Each number is 200 + 40 x the weight over its row's rms, rounded and kept within 0 to 999. Layers, rows and columns count from 0. The size before them is the row's rms in percent of the matrix's.

# layer 5 attention output (transposed), 160x160, rms 0.0978, rows 29-31,61-63,93-95,124-127,156-159, columns 0-159
097,148,90,265,222,235,194,191,214,216,219,212,216,154,190,198,307,186,165,215,168,284,181,267,166,192,221,150,229,225,190,234,197,185,170,199,224,223,243,188,166,209,192,190,200,178,165,236,209,131,179,208,317,179,170,189,263,210,245,195,123,178,184,187,213,133,216,273,322,176,171,182,227,226,190,211,283,132,217,235,162,169,249,168,256,208,261,171,247,158,143,199,175,188,198,294,245,189,194,210,207,201,207,162,212,250,299,164,166,171,259,227,156,183,185,196,222,220,192,199,178,237,225,209,239,218,158,242,284,210,228,148,221,242,233,194,197,227,215,195,216,186,112,216,212,237,145,239,204,239,216,101,155,166,211,165,231,251,190,208,202
086,219,177,150,178,168,199,231,214,196,259,113,204,159,261,194,222,198,213,211,205,250,215,202,143,272,217,208,207,202,220,135,165,249,154,195,203,180,192,211,263,158,91,198,257,122,175,182,219,227,203,198,203,133,211,242,193,199,258,171,126,238,181,183,169,118,155,113,213,148,224,149,146,197,259,192,185,213,218,266,194,259,160,209,223,162,187,179,234,154,142,178,156,217,167,173,236,203,232,226,150,171,180,205,169,301,198,199,258,175,171,238,135,266,133,184,197,145,194,172,179,199,196,191,189,179,117,179,189,230,145,133,230,232,275,131,195,212,220,163,200,231,217,202,214,235,250,138,201,248,170,80,201,141,189,162,226,167,247,194,173
093,276,259,177,245,233,203,185,226,227,222,184,234,206,258,125,135,253,185,134,251,121,242,211,249,198,194,167,210,235,252,195,160,218,216,154,205,193,251,210,145,233,224,220,157,245,255,168,202,225,192,199,208,129,195,169,190,194,183,165,204,183,212,192,205,237,246,244,176,187,182,178,157,168,256,142,159,197,230,163,252,159,129,144,163,235,187,182,220,258,229,212,241,186,190,235,227,260,242,182,210,111,157,206,187,226,176,227,245,153,255,168,114,221,201,169,212,286,138,234,168,163,201,189,123,176,256,165,141,172,181,117,226,137,133,250,139,249,241,189,172,189,204,184,201,241,233,178,214,185,192,230,229,219,342,238,187,216,273,221,219
059,151,206,255,160,181,207,266,234,204,172,246,192,187,160,246,172,160,156,222,180,279,112,171,272,229,197,199,217,204,168,257,210,201,183,164,222,160,145,246,219,208,253,220,233,172,182,217,189,160,167,240,201,178,236,235,215,210,186,233,213,216,271,196,250,192,144,172,239,184,226,219,214,275,76,218,208,166,225,217,198,283,188,177,223,104,233,225,149,211,251,153,248,186,150,246,177,239,235,213,277,160,130,184,269,237,245,175,239,141,206,235,177,206,168,197,225,330,161,182,178,199,201,185,218,214,142,196,243,217,304,196,206,224,153,200,193,177,172,161,205,224,158,106,164,246,227,196,248,218,206,253,213,150,212,195,165,168,116,171,215
064,156,221,130,181,186,226,145,193,198,166,205,226,196,218,92,151,246,240,195,189,250,178,226,186,202,168,204,228,236,171,220,212,160,213,168,176,129,183,240,189,103,163,235,144,189,271,200,171,168,193,236,220,171,158,195,206,216,180,241,207,181,181,246,190,184,226,218,191,194,186,203,296,157,217,228,205,206,246,180,93,163,231,192,101,209,231,200,153,167,144,244,168,200,142,191,164,215,244,229,236,233,209,219,140,216,199,161,232,165,236,241,305,203,196,144,187,240,176,234,166,199,229,205,258,263,195,178,201,194,272,180,230,259,206,274,233,166,191,260,189,254,218,217,107,163,206,135,224,220,171,201,295,214,236,169,154,81,176,131,208
073,263,217,166,233,216,204,165,211,184,182,193,211,268,190,179,179,168,192,208,269,169,165,180,170,261,238,176,209,237,224,147,170,198,173,222,226,192,212,214,197,176,184,219,199,144,286,202,172,217,183,245,184,276,160,186,217,234,194,204,164,197,188,173,185,180,193,254,178,192,178,247,199,98,220,230,237,198,237,306,183,106,309,180,190,164,197,199,217,252,140,132,214,255,161,132,206,209,258,196,260,270,98,157,224,195,200,155,224,132,205,170,179,181,189,213,275,272,193,231,226,265,145,132,222,176,290,194,276,238,243,234,209,208,196,211,214,207,250,233,227,223,165,195,248,201,194,256,189,161,184,215,207,203,253,238,222,86,155,141,183
054,201,224,242,250,165,152,216,187,246,247,228,237,195,217,204,263,224,205,167,225,136,198,228,224,219,251,157,26,143,233,230,204,187,233,246,202,227,152,190,172,197,236,220,230,200,275,191,231,228,220,227,214,188,245,194,213,183,208,248,170,189,181,240,163,203,172,237,145,185,170,254,128,178,215,230,211,197,163,219,213,255,225,149,168,183,200,228,188,177,156,103,169,202,191,264,192,183,220,144,291,182,265,204,197,162,179,168,199,256,207,179,269,199,173,175,222,197,122,210,256,204,137,139,220,241,183,186,192,161,158,182,138,121,198,208,201,216,121,185,247,203,240,232,218,204,188,195,269,166,145,240,171,300,113,270,202,135,215,152,172
059,180,170,245,162,231,227,236,173,217,234,144,213,151,205,204,314,199,208,245,202,233,93,189,227,207,247,207,255,192,195,139,106,231,249,197,168,173,197,263,194,212,241,222,216,189,170,182,183,250,235,196,245,186,236,172,242,249,187,153,143,221,220,181,238,236,139,162,117,222,210,206,140,138,245,221,175,203,223,196,264,162,218,155,224,132,201,232,165,121,191,239,232,159,160,200,110,200,249,215,172,187,232,186,263,228,246,154,219,187,229,149,153,196,157,204,237,197,219,112,165,178,226,220,279,209,209,233,165,191,240,214,171,143,184,205,281,191,264,208,201,154,274,193,292,175,147,257,175,192,210,222,140,275,179,217,168,220,165,149,215
064,168,117,182,171,212,165,199,161,213,180,148,110,194,191,271,214,273,240,197,214,262,199,201,235,186,209,193,87,162,220,125,159,213,185,189,171,250,151,159,209,218,188,174,194,218,268,182,249,186,215,222,213,252,234,225,202,181,197,182,241,182,237,232,221,231,239,152,200,230,171,210,179,183,251,298,233,227,236,184,215,214,180,274,211,180,219,204,201,281,265,191,162,207,183,133,196,219,175,200,202,192,131,192,238,218,91,237,162,269,221,243,153,220,174,184,124,70,143,180,277,239,185,228,184,144,173,166,252,211,260,203,238,171,172,228,278,168,222,253,245,225,218,179,195,269,175,254,242,124,199,184,197,183,185,188,200,227,201,194,249
178,249,207,274,251,161,252,214,204,192,151,173,275,214,220,159,190,237,222,228,165,254,202,118,266,177,179,218,209,209,193,158,264,224,206,171,198,191,215,153,185,94,204,221,274,217,159,268,278,268,237,132,237,199,140,160,171,217,230,234,239,284,203,156,186,199,202,225,194,217,180,200,207,251,189,237,198,188,170,162,203,201,167,286,172,217,240,158,222,173,159,182,173,163,231,178,179,181,189,231,289,217,163,179,212,201,227,123,295,162,175,210,236,232,160,161,118,205,313,208,248,172,183,153,176,201,236,224,190,223,213,135,200,69,203,194,173,252,208,236,227,206,250,194,243,207,246,231,208,247,219,181,217,221,286,173,212,189,177,168,215
173,247,317,135,158,193,195,204,163,156,197,229,191,242,212,240,89,211,256,183,181,114,162,108,221,195,206,227,231,210,191,163,212,206,167,210,129,148,128,203,233,188,159,215,190,215,170,176,210,220,182,164,88,214,199,244,143,180,147,167,265,241,240,176,227,239,199,126,101,231,239,197,182,177,165,102,120,179,190,172,187,267,149,178,152,171,124,189,168,233,248,194,177,213,205,123,187,182,204,181,164,214,147,241,172,177,124,217,253,201,195,228,234,210,230,239,161,217,214,143,225,168,173,233,175,165,227,177,125,200,160,289,183,167,178,198,239,196,192,187,171,231,205,210,200,166,234,180,244,197,228,236,266,224,201,215,154,200,204,165,172
175,221,207,224,208,193,174,168,221,157,182,298,165,256,150,207,231,198,208,184,195,116,143,208,264,123,181,161,216,181,200,275,252,101,245,185,228,214,221,181,164,233,285,179,177,271,264,205,197,169,202,179,228,241,227,151,184,237,187,239,284,189,190,214,164,242,245,275,182,240,177,251,264,162,160,184,249,187,163,181,172,181,248,178,202,250,209,190,192,259,238,194,267,202,268,210,166,178,161,173,206,246,190,204,219,125,210,243,152,180,206,170,284,134,241,244,180,221,216,289,224,217,186,170,198,204,251,229,208,199,195,213,157,223,145,247,188,198,174,188,228,224,166,188,183,139,127,213,208,83,236,272,223,176,247,248,156,231,156,249,226
173,98,186,249,188,222,205,174,195,131,168,181,142,185,138,206,250,150,200,270,140,262,163,159,152,213,182,224,185,136,133,207,247,196,155,158,215,189,165,197,226,150,146,182,223,162,129,200,192,173,248,212,162,275,184,263,187,276,221,227,147,221,180,181,207,176,161,169,214,165,219,248,232,231,178,194,259,232,130,208,149,221,263,212,170,208,220,213,221,139,202,170,211,219,230,156,203,107,180,168,177,243,265,262,213,209,271,195,155,224,148,201,293,204,167,224,191,226,288,194,161,224,204,177,226,268,171,222,256,203,228,252,224,216,179,167,286,139,157,184,220,175,200,227,217,153,157,195,201,238,173,187,184,187,80,160,159,148,223,171,177
060,190,264,186,100,222,223,212,192,179,231,190,171,224,204,277,144,161,240,249,226,203,199,253,124,227,241,244,201,182,259,165,99,202,198,136,192,209,229,217,196,277,214,193,150,139,272,241,150,127,187,171,185,179,224,197,253,181,162,200,201,206,184,203,243,180,264,155,183,114,207,287,260,257,202,158,218,161,145,229,239,177,236,218,209,183,177,219,171,162,137,236,187,186,170,218,221,178,268,178,96,218,162,210,256,236,194,281,170,204,126,232,167,159,206,179,247,155,171,221,229,209,199,259,215,235,220,229,244,178,210,207,155,164,235,171,180,228,173,237,229,222,173,177,201,204,144,224,188,160,164,188,259,133,206,307,256,246,168,260,200
055,175,84,164,196,186,183,135,207,196,196,178,188,175,182,334,266,169,227,200,231,259,215,205,244,229,196,327,167,194,198,203,209,245,228,228,278,232,235,175,265,260,182,218,147,182,230,200,188,220,227,193,253,228,191,158,223,172,234,190,147,204,108,172,167,218,242,243,252,240,170,197,248,196,223,275,276,222,197,191,193,111,195,194,176,216,199,201,215,190,188,243,244,158,214,138,176,214,214,258,128,210,199,234,160,175,262,148,208,242,158,215,121,245,168,206,181,127,243,255,156,134,188,164,184,183,225,226,166,196,182,246,237,210,197,242,244,181,267,263,206,157,234,197,231,208,261,223,133,214,212,207,140,223,247,144,194,176,197,191,219
063,178,295,264,167,173,219,174,171,176,243,134,177,176,262,185,122,228,157,232,233,249,270,203,171,228,186,247,172,170,218,248,138,260,209,199,155,215,217,184,168,193,228,146,227,191,237,224,247,236,187,207,126,211,212,209,174,203,143,247,202,119,268,197,246,196,221,175,182,130,206,216,193,234,172,146,162,235,214,197,270,203,246,274,214,193,200,276,238,225,228,222,133,220,181,223,264,141,143,172,162,156,128,186,149,258,203,278,174,212,172,217,170,244,206,179,158,193,188,223,174,133,189,241,158,195,185,182,191,119,200,183,227,159,179,200,205,181,133,256,208,97,169,206,245,225,219,152,200,277,216,230,84,230,174,217,223,221,261,219,189
057,285,211,206,216,81,147,307,205,231,229,287,196,215,188,239,194,181,178,202,200,149,254,172,212,131,184,293,166,221,237,184,205,200,245,300,220,262,205,193,242,253,207,161,220,216,186,180,134,222,174,210,203,107,161,207,239,179,191,276,240,150,170,233,180,181,176,206,241,267,211,149,247,168,184,237,190,152,196,172,203,200,202,155,230,178,166,193,137,195,164,169,243,203,227,207,132,207,233,278,259,163,225,179,247,203,232,178,218,268,261,260,249,177,202,174,207,121,186,181,173,187,202,186,241,183,211,258,185,216,122,213,165,206,213,165,218,262,189,155,129,209,232,180,175,154,264,216,172,197,200,185,287,208,191,149,138,244,187,240,205
# layer 5 attention value, 32x160, rms 0.0787, rows 29-31, columns 0-159
100,248,217,155,176,201,189,232,266,165,195,155,224,281,188,193,280,179,186,182,240,218,276,196,241,168,171,184,266,196,182,207,236,242,186,109,194,239,144,287,149,255,224,199,202,177,210,144,184,192,186,251,214,224,146,150,202,139,220,241,173,235,273,271,202,205,198,121,187,196,221,302,243,204,182,232,180,198,217,183,195,178,212,165,209,260,113,184,176,161,175,208,182,190,209,144,205,190,149,190,181,164,248,260,187,206,130,214,198,189,235,268,213,148,149,252,137,210,322,163,232,260,139,225,217,187,183,184,263,154,197,194,165,151,183,213,220,244,148,200,230,220,233,152,258,220,235,174,237,112,130,199,219,188,173,270,173,162,191,178,197
101,201,189,161,188,166,177,205,185,237,154,253,200,231,223,180,205,165,182,177,235,138,160,195,201,203,206,213,171,213,191,215,166,179,167,240,173,169,167,119,191,136,188,190,127,281,200,199,238,248,180,210,199,216,165,129,140,112,125,240,186,171,256,280,292,265,225,313,226,176,141,187,285,209,164,218,171,167,230,129,246,188,276,185,141,191,166,178,215,280,173,242,214,168,196,280,163,221,179,156,270,225,242,192,203,181,240,203,208,179,142,182,252,275,163,276,174,274,247,226,203,187,194,187,148,154,235,191,206,202,254,228,182,222,134,196,231,193,182,213,165,204,202,200,175,210,152,162,237,225,147,226,216,176,104,225,146,206,222,210,160
100,144,247,257,212,159,192,195,193,173,215,199,190,280,215,187,203,188,239,179,194,250,219,176,232,239,225,195,181,231,190,226,168,106,193,254,273,154,172,189,197,183,211,264,208,248,236,147,246,144,195,215,173,189,214,148,216,240,203,140,214,190,147,222,207,133,236,215,187,224,181,210,172,183,290,143,239,203,130,335,245,197,246,249,212,222,252,198,223,184,231,221,246,197,229,155,173,227,173,177,145,264,266,240,231,221,249,160,112,203,256,201,257,173,110,226,191,227,188,242,248,201,234,260,197,203,194,284,235,225,161,292,233,194,242,197,239,95,192,203,210,246,206,213,149,179,207,179,245,135,187,184,169,237,177,239,261,195,199,175,138
# layer 5 MLP gate, 320x160, rms 0.0707, rows 0-7, columns 0-159
103,212,244,236,179,223,231,259,175,162,191,196,214,234,203,194,209,224,246,271,282,148,156,91,173,247,138,208,214,203,188,231,221,193,217,161,225,171,153,245,184,248,281,225,173,215,159,242,117,157,239,327,180,151,163,193,155,196,185,303,151,218,164,194,210,153,226,125,251,259,167,229,215,191,214,219,171,241,206,183,235,130,217,162,157,180,257,239,221,191,212,237,275,222,197,176,177,208,217,188,156,164,176,140,211,183,171,139,195,122,269,98,218,211,170,199,178,184,232,176,217,253,170,224,142,225,172,190,125,187,133,152,204,223,150,164,253,200,180,167,212,212,155,127,161,219,193,218,197,206,284,210,191,210,218,191,226,197,160,215,163
102,189,235,222,197,173,123,223,263,191,205,156,222,234,167,189,269,209,243,197,163,256,180,190,223,117,171,168,117,228,248,197,189,175,221,239,187,244,212,190,246,167,264,203,204,204,210,212,159,232,129,204,141,225,243,187,217,194,144,210,165,181,215,154,115,248,153,230,164,225,166,197,226,288,144,182,143,202,249,139,180,206,180,214,207,156,173,173,218,197,224,145,239,213,196,172,219,233,166,164,204,209,244,135,238,166,219,193,174,216,220,201,150,218,244,131,222,183,207,248,179,167,121,245,257,224,273,185,258,227,201,208,208,255,236,139,225,255,122,179,262,213,241,207,238,107,144,239,252,205,218,221,347,169,201,281,219,241,160,201,204
099,182,153,168,159,210,159,153,196,223,209,172,244,206,148,212,202,211,215,194,204,211,111,248,187,185,122,214,235,154,198,155,198,183,211,232,168,244,215,168,250,274,210,152,143,200,248,253,131,204,255,181,178,238,187,238,193,282,193,207,140,181,203,258,174,242,183,177,180,197,192,255,198,259,207,228,117,215,190,285,202,195,207,117,178,146,193,242,280,207,224,176,233,152,202,176,239,279,142,247,293,280,197,170,293,231,214,185,231,235,197,209,224,217,219,163,144,225,197,148,222,247,201,260,187,251,245,171,137,190,203,145,182,207,206,143,153,226,226,235,132,158,194,187,126,190,201,217,257,197,130,264,216,170,261,221,149,127,165,225,188
103,202,177,248,173,269,242,208,195,237,156,202,200,236,231,153,147,234,180,192,188,226,208,245,186,159,236,153,232,206,244,249,220,245,175,162,174,213,160,155,195,191,234,196,216,106,308,285,166,262,246,285,200,219,197,218,211,148,208,205,232,220,132,208,154,169,217,149,191,178,118,220,158,223,222,235,223,151,187,228,155,227,178,239,207,235,203,251,139,101,223,227,291,95,197,159,143,187,141,237,199,195,243,179,176,251,172,228,182,170,206,262,229,188,299,231,176,200,246,257,149,167,219,233,162,174,187,165,158,177,203,269,234,203,216,202,165,294,214,209,238,137,188,126,170,159,238,182,224,194,170,175,190,166,224,190,236,205,176,136,229
104,194,232,183,148,194,165,222,233,214,165,138,173,206,207,209,209,230,228,164,251,155,206,248,271,203,174,108,202,171,189,186,183,196,177,177,132,196,218,157,277,175,251,152,187,128,264,274,210,203,163,137,272,222,186,265,130,179,195,220,187,167,228,229,192,203,133,134,200,243,152,222,210,264,228,167,222,213,261,148,235,233,186,210,129,200,212,183,178,185,252,179,179,195,196,178,231,210,254,241,162,186,249,235,197,212,264,241,212,261,192,236,209,220,236,280,203,173,240,234,187,260,188,278,264,158,187,236,192,303,201,147,142,251,179,238,207,266,159,171,190,251,209,163,216,221,182,144,216,137,260,180,200,226,122,232,241,160,109,177,141
095,232,202,154,129,217,161,208,175,277,156,256,243,234,193,290,248,255,220,163,156,263,160,261,163,247,194,224,196,206,146,207,224,215,247,154,322,153,196,185,174,178,145,172,145,159,209,203,175,170,144,235,134,152,193,176,244,130,202,168,271,186,202,206,161,229,253,191,90,255,226,214,237,181,213,209,153,156,156,159,178,230,157,164,189,244,215,198,261,181,229,207,225,171,265,146,238,151,180,261,276,206,192,239,168,186,226,265,163,177,197,179,191,226,206,236,179,239,231,157,201,122,157,223,137,189,221,230,203,156,176,240,227,170,153,283,201,135,165,170,239,197,213,173,235,132,162,204,230,183,164,217,245,227,187,161,211,222,261,190,190
100,237,196,146,196,141,212,242,209,242,270,229,201,168,154,157,198,207,219,225,200,218,196,198,231,248,156,180,199,215,159,136,223,246,185,196,162,213,182,189,150,286,192,203,172,188,255,242,173,264,176,205,127,230,178,162,263,203,202,296,236,208,190,233,151,200,228,208,272,166,203,148,235,176,204,223,223,139,253,218,162,187,234,199,165,157,203,215,281,125,141,257,305,171,165,107,135,261,255,200,226,123,217,201,137,195,200,212,193,215,179,145,214,238,160,139,139,189,167,238,200,162,130,214,143,144,206,226,159,143,238,243,249,202,242,246,132,184,140,158,205,179,158,204,211,208,204,194,170,182,147,242,139,147,223,211,250,181,164,200,129
099,272,209,205,153,179,159,131,247,240,159,144,214,185,225,216,131,194,239,194,211,204,234,122,197,177,229,304,199,222,216,133,225,186,149,198,225,213,178,175,142,191,141,229,151,210,239,238,223,241,184,157,140,224,217,206,143,173,141,215,238,171,247,115,226,204,239,236,210,231,258,212,160,250,160,226,123,185,215,197,200,218,179,199,159,111,192,173,218,234,219,209,240,199,156,133,255,157,203,133,237,223,175,195,117,195,228,245,147,219,220,184,225,243,240,82,222,130,202,174,256,237,195,207,173,228,224,195,185,276,158,180,144,186,294,266,145,199,271,234,192,201,168,204,221,206,195,175,185,177,182,199,236,132,251,173,223,116,209,193,164
# layer 5 MLP up, 320x160, rms 0.0712, rows 0-7, columns 0-159
100,213,147,233,189,227,178,199,204,177,244,215,240,201,252,150,234,274,193,254,244,216,159,207,142,249,136,191,174,236,156,215,106,187,189,179,185,202,202,227,188,239,228,177,216,227,199,175,202,215,209,160,138,214,232,161,184,225,278,222,217,167,172,217,195,228,222,225,198,228,133,217,245,142,258,200,204,226,208,221,164,215,248,172,233,226,238,260,283,202,225,101,222,191,160,167,169,211,199,236,176,190,210,182,294,160,216,214,298,230,228,271,279,227,175,153,256,242,248,135,189,124,254,159,288,219,150,195,90,174,200,213,254,180,209,243,188,181,194,199,231,234,172,209,202,199,224,188,258,267,199,140,209,248,232,186,167,227,135,296,130
095,152,180,231,130,198,308,200,156,170,293,213,182,230,235,154,223,169,178,194,158,183,148,225,247,236,154,122,212,176,197,163,265,176,187,245,199,159,241,193,192,131,194,210,213,200,246,233,179,182,136,187,200,168,210,200,225,232,233,272,108,217,212,184,132,165,230,252,183,226,183,213,180,171,156,203,165,177,138,191,192,194,229,169,216,119,144,240,246,183,197,206,202,120,158,183,245,221,259,192,226,198,232,206,96,125,174,211,176,144,300,163,205,288,199,224,209,172,155,257,146,204,249,181,169,184,268,202,250,97,172,265,198,182,185,235,158,179,207,203,174,235,205,180,173,174,246,229,211,285,200,193,140,191,229,237,222,193,224,156,233
102,159,246,255,230,207,172,167,239,202,245,171,244,183,278,223,146,201,158,185,271,186,177,218,163,149,200,168,271,137,207,204,180,239,170,224,209,266,208,199,177,161,230,224,174,144,138,282,220,229,89,181,134,205,167,223,234,261,201,161,120,170,222,212,143,165,210,230,184,205,153,176,180,215,225,175,184,278,206,152,231,182,253,131,265,258,109,221,181,173,191,232,147,165,169,223,172,261,147,207,132,200,236,232,207,265,159,181,203,167,162,193,233,195,180,233,132,194,120,160,210,236,134,254,245,167,230,234,188,183,269,132,177,165,158,165,236,215,218,176,277,151,167,166,193,168,236,207,207,152,190,197,189,156,196,256,148,170,214,224,231
104,175,221,152,189,168,191,213,243,202,252,211,213,219,208,208,130,213,102,159,186,244,185,182,143,196,152,198,178,179,183,171,290,232,229,140,278,221,200,203,284,127,240,136,173,195,189,179,248,236,198,122,187,236,264,159,210,218,205,246,215,221,135,200,161,226,186,234,127,143,217,182,236,199,274,194,168,196,256,258,202,115,236,198,151,120,198,203,227,204,217,212,232,199,149,239,166,168,250,77,271,220,244,144,286,227,168,178,280,247,180,149,189,210,206,224,175,218,153,171,184,172,165,212,222,244,188,161,186,259,215,166,242,219,174,241,197,208,207,265,205,225,192,165,228,233,181,193,155,229,211,94,175,176,261,188,220,226,238,230,233
105,219,182,156,220,239,152,223,111,244,215,192,196,212,220,153,134,162,146,172,183,176,195,182,261,280,256,208,132,197,201,242,210,146,205,225,233,215,171,240,244,130,168,232,140,217,197,167,195,209,152,291,229,184,172,215,100,202,249,280,191,196,203,205,250,226,173,162,233,195,222,188,270,169,220,195,225,248,262,150,194,179,230,175,153,156,239,269,140,200,237,206,248,238,188,207,190,237,274,185,181,221,190,139,190,205,203,165,202,206,233,184,227,298,137,224,188,258,185,280,134,186,165,202,239,98,192,225,238,178,179,141,158,194,103,190,195,137,149,184,261,208,214,205,196,190,188,164,239,161,274,207,211,210,205,152,175,206,284,214,237
088,171,196,227,217,225,175,207,176,197,312,198,177,176,245,194,215,203,175,225,228,228,259,139,256,256,135,209,202,194,223,209,170,176,192,207,221,210,217,240,194,194,246,223,138,234,248,182,205,268,172,196,196,184,190,193,232,235,223,215,184,193,136,154,279,127,224,208,202,142,219,167,227,262,265,220,277,179,233,292,226,223,210,196,216,236,164,166,242,203,216,246,129,242,256,237,216,185,207,178,153,259,123,241,206,213,221,161,142,199,183,141,198,191,181,253,182,122,185,152,127,231,227,195,172,174,254,250,195,268,275,133,195,176,136,304,190,189,262,166,226,129,193,201,161,229,185,182,161,313,208,211,164,170,210,266,187,240,250,245,170
102,273,200,181,238,224,207,251,167,152,240,204,174,212,197,192,113,140,178,126,250,249,160,168,174,244,141,197,186,158,212,218,274,256,211,267,190,202,146,154,214,148,246,215,233,284,149,164,143,190,141,181,224,309,212,207,167,166,225,212,187,177,242,188,235,186,150,240,219,188,222,200,151,191,226,147,200,180,226,126,167,177,145,198,167,215,227,155,294,182,153,248,185,137,224,226,157,226,176,221,97,189,258,212,178,175,229,239,197,169,177,201,192,193,178,128,237,301,256,223,173,197,141,184,214,186,165,154,228,155,149,215,151,225,255,194,200,207,154,229,202,205,305,220,159,179,190,168,172,257,189,213,193,157,140,252,235,163,176,237,184
098,211,236,165,206,163,262,187,185,181,202,203,162,243,261,139,208,197,194,245,260,142,202,210,271,210,224,252,186,243,193,118,189,116,153,227,232,145,170,227,183,160,167,174,146,257,183,165,233,220,248,232,211,170,158,155,195,201,278,210,243,265,269,142,230,205,229,191,199,184,165,161,251,210,259,195,135,162,255,204,216,219,183,142,223,134,176,108,222,170,134,169,215,235,250,208,235,258,144,275,291,230,156,207,207,270,263,187,237,179,187,221,233,256,218,195,206,182,185,224,228,176,244,151,193,141,203,196,183,154,161,239,164,108,172,216,208,149,179,89,134,216,216,248,178,250,269,189,207,195,165,169,222,247,201,165,217,205,208,211,190
# layer 5 MLP down (transposed), 320x160, rms 0.0687, rows 0-7, columns 0-159
099,237,276,255,263,203,190,138,129,238,267,225,237,197,165,199,206,216,197,196,243,125,241,219,161,230,215,273,259,237,258,191,222,220,195,223,185,252,209,201,174,248,164,162,237,250,239,242,201,247,248,174,235,237,193,183,172,154,231,204,191,258,146,221,147,176,166,199,225,257,217,155,240,201,255,266,267,210,242,196,175,196,192,207,161,186,161,253,209,262,248,215,206,140,173,191,215,207,159,238,203,215,251,179,208,168,268,233,204,186,227,161,112,210,165,137,174,249,126,199,172,144,204,169,204,184,236,202,190,194,117,186,159,229,191,231,236,213,212,164,182,175,70,243,190,279,182,211,222,216,200,270,213,112,130,173,208,292,272,170,184
095,233,168,192,286,174,263,169,216,195,136,203,160,252,187,146,254,158,277,142,222,189,220,268,186,256,226,225,197,236,173,202,191,151,196,164,159,221,190,162,230,273,272,136,196,176,100,167,256,209,190,183,292,175,178,260,192,221,128,180,257,236,170,196,201,271,251,217,248,242,187,170,267,199,218,189,208,261,152,164,133,174,197,226,230,125,154,238,187,277,196,199,201,238,156,155,154,220,199,220,183,217,197,201,177,222,218,240,182,240,176,225,188,278,168,200,167,216,165,121,236,235,194,170,225,285,255,201,204,208,215,230,194,233,218,158,115,169,163,273,278,221,158,233,245,234,169,193,172,187,180,180,258,236,228,203,183,218,272,211,230
104,231,126,212,241,235,182,236,268,161,215,246,296,238,142,153,194,232,250,203,152,180,230,183,158,174,251,239,233,197,185,245,278,185,212,280,199,183,180,144,184,268,143,198,202,138,252,217,181,234,203,218,266,189,231,212,138,225,182,135,157,190,206,180,256,238,174,158,197,230,253,186,174,270,163,142,234,222,173,204,174,228,213,275,149,210,230,199,246,153,248,192,177,104,231,222,215,234,153,176,173,202,120,201,158,208,229,180,188,316,132,201,237,160,127,216,265,247,199,195,189,192,233,278,205,212,191,173,165,187,152,219,252,171,224,211,158,240,239,122,226,233,182,163,179,210,247,193,220,141,160,158,183,174,180,227,249,251,184,246,241
104,193,101,142,167,222,130,171,195,142,251,168,228,244,191,75,256,238,198,221,209,260,165,197,190,227,208,187,163,228,202,154,281,213,211,250,220,306,185,191,197,206,161,213,157,196,153,246,165,196,186,167,235,183,197,254,170,240,288,220,173,206,222,184,214,208,202,167,219,173,238,139,166,183,202,227,265,203,279,188,188,176,207,286,204,280,251,180,169,153,219,241,196,219,204,213,238,133,169,148,256,175,170,190,174,273,157,186,164,143,249,106,223,239,234,288,184,265,182,191,175,137,270,173,203,215,182,150,264,223,171,213,161,201,235,200,174,211,149,174,159,213,206,120,200,207,162,222,225,213,229,154,148,212,223,175,165,213,211,257,209
097,277,142,246,154,213,181,200,252,258,231,205,118,259,218,211,197,204,151,214,168,151,165,225,165,228,246,141,208,102,154,153,182,198,173,252,192,173,188,184,192,239,141,200,170,211,187,263,168,163,240,291,157,208,192,231,160,216,188,195,265,169,232,263,114,191,230,147,219,219,235,281,187,215,230,147,178,185,304,173,190,221,196,194,215,218,243,288,162,192,221,139,192,212,195,183,242,236,150,243,260,242,173,203,222,173,154,187,256,157,170,118,168,187,279,91,234,178,199,245,183,200,196,227,177,251,168,140,207,193,137,137,179,237,193,268,199,225,235,177,218,153,179,244,228,255,211,188,220,214,237,194,216,179,229,169,235,263,234,170,205
094,260,173,246,147,158,220,192,170,257,260,156,190,185,227,271,180,274,278,264,182,218,294,192,212,239,200,266,235,148,270,272,229,188,259,192,173,193,200,169,224,282,194,221,256,135,231,183,211,147,209,162,185,215,162,205,223,258,203,159,217,225,173,162,184,233,128,214,220,227,201,131,244,195,244,226,202,225,225,186,199,144,115,205,181,161,204,218,214,202,140,199,253,191,270,177,187,173,216,251,216,217,167,93,260,248,174,232,155,248,274,183,184,253,206,194,180,308,293,169,207,241,176,247,250,141,243,192,203,205,229,160,171,206,180,204,214,234,214,169,253,203,216,220,257,177,167,238,173,153,184,121,176,169,205,201,196,148,178,195,205
101,232,257,232,173,220,189,224,249,177,171,203,153,161,245,255,301,203,188,204,192,160,181,178,159,287,201,282,99,178,223,252,253,171,195,215,149,181,219,197,115,241,225,210,232,241,166,234,159,262,216,199,166,166,171,227,189,145,220,137,219,169,253,222,189,235,167,210,230,167,192,243,184,165,228,190,215,148,306,153,176,163,176,186,263,167,186,176,209,213,156,146,180,226,238,170,130,142,147,248,193,251,179,219,207,119,214,181,231,141,213,232,207,165,177,221,145,282,138,168,233,157,173,90,219,179,173,212,210,194,154,214,224,222,160,214,153,196,256,188,177,168,233,200,192,212,230,186,150,94,238,208,219,215,163,141,249,237,202,267,209
102,201,206,225,181,232,178,241,208,144,172,206,203,176,243,196,199,188,226,257,263,234,148,164,288,255,163,141,233,136,198,228,218,242,216,130,217,233,247,220,265,138,199,214,87,190,122,250,218,237,210,224,157,163,200,191,153,240,268,126,213,232,235,218,252,209,169,136,228,170,189,138,238,134,217,189,170,148,193,165,230,242,217,158,241,147,210,158,233,207,201,224,164,170,243,143,182,216,301,235,230,201,258,217,213,194,193,212,225,103,175,200,145,165,213,265,183,201,165,187,210,209,230,312,183,214,181,200,150,283,210,192,159,272,169,232,278,220,144,270,167,186,185,183,239,240,178,182,195,206,211,224,178,131,149,220,223,221,166,180,200